config.toml
norm_place = "pre"
parallel_block = false
beta1 = 0.95
Each number is 500 + 40 x the weight over its row's rms, rounded and kept within 0 to 999. Layers, rows and columns count from 0. Numbers have three digits each. The size before them is the row's rms in percent of the matrix's.

# layer 2 attention value, 320x320, rms 0.0782, rows 28-36, columns 0-159
107:497523528548509558539455454431486505508427481478467504518486472480540535481542508512462498516482559471495493485499442482529497450472504481486551500459462520525451470598484582530499532522493465504526531594576370521551519472499556531480487563469573540411444518470494484524511429488539492510458578507525572466472504411481504519481591474542487544471553523480447497493499486517472477517498434443466494450512479478558417489437532562474451504511543500518514485575524523530490531516489490
102:529498535520518568506488528474483583514522444463462474521532539440442565477499473536565514530515584481597514516493565516536447539559543458439495599484496463501482488514534550441544507501537463532457476450541494461473478502512525564475552514393485603484481537551487481524463537443509551484458467542509501516461569530449504493483503401544481559486573533570530531526525542535502472526516420545489460456555527499511527523483444433499485488528508541517499536430494481515496435565389485
108:498514504464498452521457523517517547479477514443511422484453443545492481444457519470521486453545455478552524462542499491497554496466600473452506472531478490437541454509510494516509453612483559537498457556460515524458466524514460436424471427531526493546501496538485489381545480437526482464507495488558461453546559531479534521503510469459498534478568490465393476548486482440586532472505538507503547514480483424546504493493503556476453465502536523504490521576492535534457516563562466
129:499491498513488526468480497516548488512511567466491546520481522511528604507549514536532487569407512467538553530419466499443397544538424468551470491490501545504490471501455436464536576460499502554511549386539443503461604410459463500525537518479504456516463540471512494499550509553519408493509485507551448482484493486537470501495500515560500489521463471474512488503562490457507468472538506540561548506429468546463481451484467458562515466537479499551534550508452520430482566464543513
110:494497537463568530517526437486533530506450469510471531505493565485516508485482517455503491533530489495524522514598484468454493510524510543463529555536487530488440587437525482469451458527482456517500523516499505511568453466493527416483490530545477509515554466495559465485491510556455490478502626479493504538606543505487540454476506541463516496517579470559538543498565467495520558464429529514434441452527584466471538520477472476478520544492485356514471455475473536548516562502491522
119:446458502538464496523508562524542459578519498574482472435573532509536488535520548468464527483534434529480439547489430493523540481536461514507491436478495523540536666517454471465483536456527535479480473500539507523477496547501491516540438501539482488432546444458548533516544540441467420584458570475420524525475481477450478539452447490476500471530394523478452485496449475560480497485491473517457553622519524496511504440494481504470487502466469450483450499500489486569561527509495550
116:496459496499561497438496521469582443507509458475494564465544476524487547492502470449555509491572409511486477518516465526502445477522511481572586500448512548489462542495441422570453364464446525516582512474496513469435470523501525492487507439537498463512549467491505574526490515531492459489570537554487513375500484490510456518512487512443539563454517540455498526509514464516555612493503538496535618557404521481520534460455467567501467546570505427489513467560496505497538519463551463
112:524467488489496473530486483579470507501487484464508540469454450532510434512487495520524458461463502592460470542453524515488488542532485426543522479506483490477517404529524549475526502534514539440488506527519614497458489486537459540472367422412533437532494496494486543491493470550427488470523454496466471510469583513518551442538476482465514555478580551503479531519498526513575508514458472451512559502437449513488529535458523571423532591499461455484467486504502553555480554525496439
106:478461532550537469471520532516483506518413507414514531455478504446496456534497483533534505525511542408500554435507450510482425520585504543488465508505541501463478487480497544495531507479500470434446451470559465511496495531478456533515532484486478522491439495446462514541440460521492393494503574511408439516487543533547504575551478436463484487520496502502540487486496470497494531462526466499525507537479513493473483547529512479530459539530458490525513507459501485503507541532456490
# layer 2 attention output (transposed), 320x320, rms 0.117, rows 28-35, columns 0-159
101:482525501500520472535528468541537463541510506545490508489532575540553553525533467516519498475437441543438461537493536482502540493520431519553503443553507501523557474511457491421559568545538536466433511487493564484528513545499488521455468526459500417517549574461477496506505488498552552382435542517473459476479477547473532429540528487510541512472435538511472572515511566474440547486521511558507474532430592559573485427501481455540499509488455427495470475436520494534391504498515474
094:495522498521495513439519473469441441479513543523529463432477497441541461413516414475487460488449470500522512553505460520531486508473505445544477521555526536490445452558526562508504554509545557501544464467432502473475476510512446525439444508504499475433486445520461572479513471575444482477444595548512519531582517480543471463515566498495428485515556496445427467515496497510519563476550489472476504505464530500483521495559613510543535521480504474470445476489543519402538522482502486
103:472546536447498410557468449513469501530511439513487521498455486425466489570484479471477568522481543528450530514527539495508466570476525559512573425489448438508543512512503447526539447476477526501574522456573511548497518466454567611545463497505539456512500462453490497542543501466524449553449468545456486545444401448563434435492479463438514531477483490560584549422468477512485410470481468478542434488460447543512476496574529487504519561492480495529540560486530479507552541589505489
110:508524527512536565521449478440533471548421527476532459524548559535492525532524511541528440449558472494468494461526486435511532510488569454517512530554433551411532502493511517440411537530483475468446478485489519507454432533541509486511429502560503529392488468498447565505429501460448503454530499468468551491460507488580555523519532553468561488533452547517533465492423457523515491550423420460535501490523524502486477549473510485519504526534486527507445486471546503580462433499488536
098:519499496493484466523518545534516501473497457507462446543520393498453543477502560502550544538482494503391484513443499510498502541487480512532557510444448438511550521518561490452497526498545514516428494529560504423531505495418524545412422387448471523545426474546401533510511503482547543548510451459505491441499503552495515459447504429535462524487457472472477465496474585474474443536504429468534505505523441436536468479546522484554459506502557503553466518473552526494491483475480555
110:553450464535509471564457553526494475499480466439565508561463451563404448419465490503517487437493509523405512519481547494524526461510521517467442516436489523477505471510472438463478458429489562447470508550485522508489531512512497480463534484507405562554539593463478448493429534511521452460535486552529503432498526399504538522504518497530543461469518496524494468534502478481555512493493488512454609522443448460395513487526489530527504479468531522525524441478484539474433493486481502
096:446398542495470478573471485475494585506525418468550514472506485497534449455557567553440555496494508479483524483516582444508617542490522508497528512528481467539610474439468522449532495497488435501511488474527492515516508469539530505513522511416501507430471531522446488423498522473524452503449445453494488550523492550501476471404510446453488537494528503587517398506442570501518499490512442492537538509478514484513508569537511491473493451487461529608428456403488484524458479461520449
101:450573470497495523526519474479506544530533466452482473475480537486513557449502540478493534532629556481515557458610471474510510513517537483477499436515560550491477626512495518520526529475435480533568500505479486496538452489475471494544578517463441455544545560533528471481546500496541481493533472478508526469490514500496556524427548527541511484433509468542518591492441512509520473419471483504524498549574549468521543481464545411484553523523486521509547526491498354463483465445525483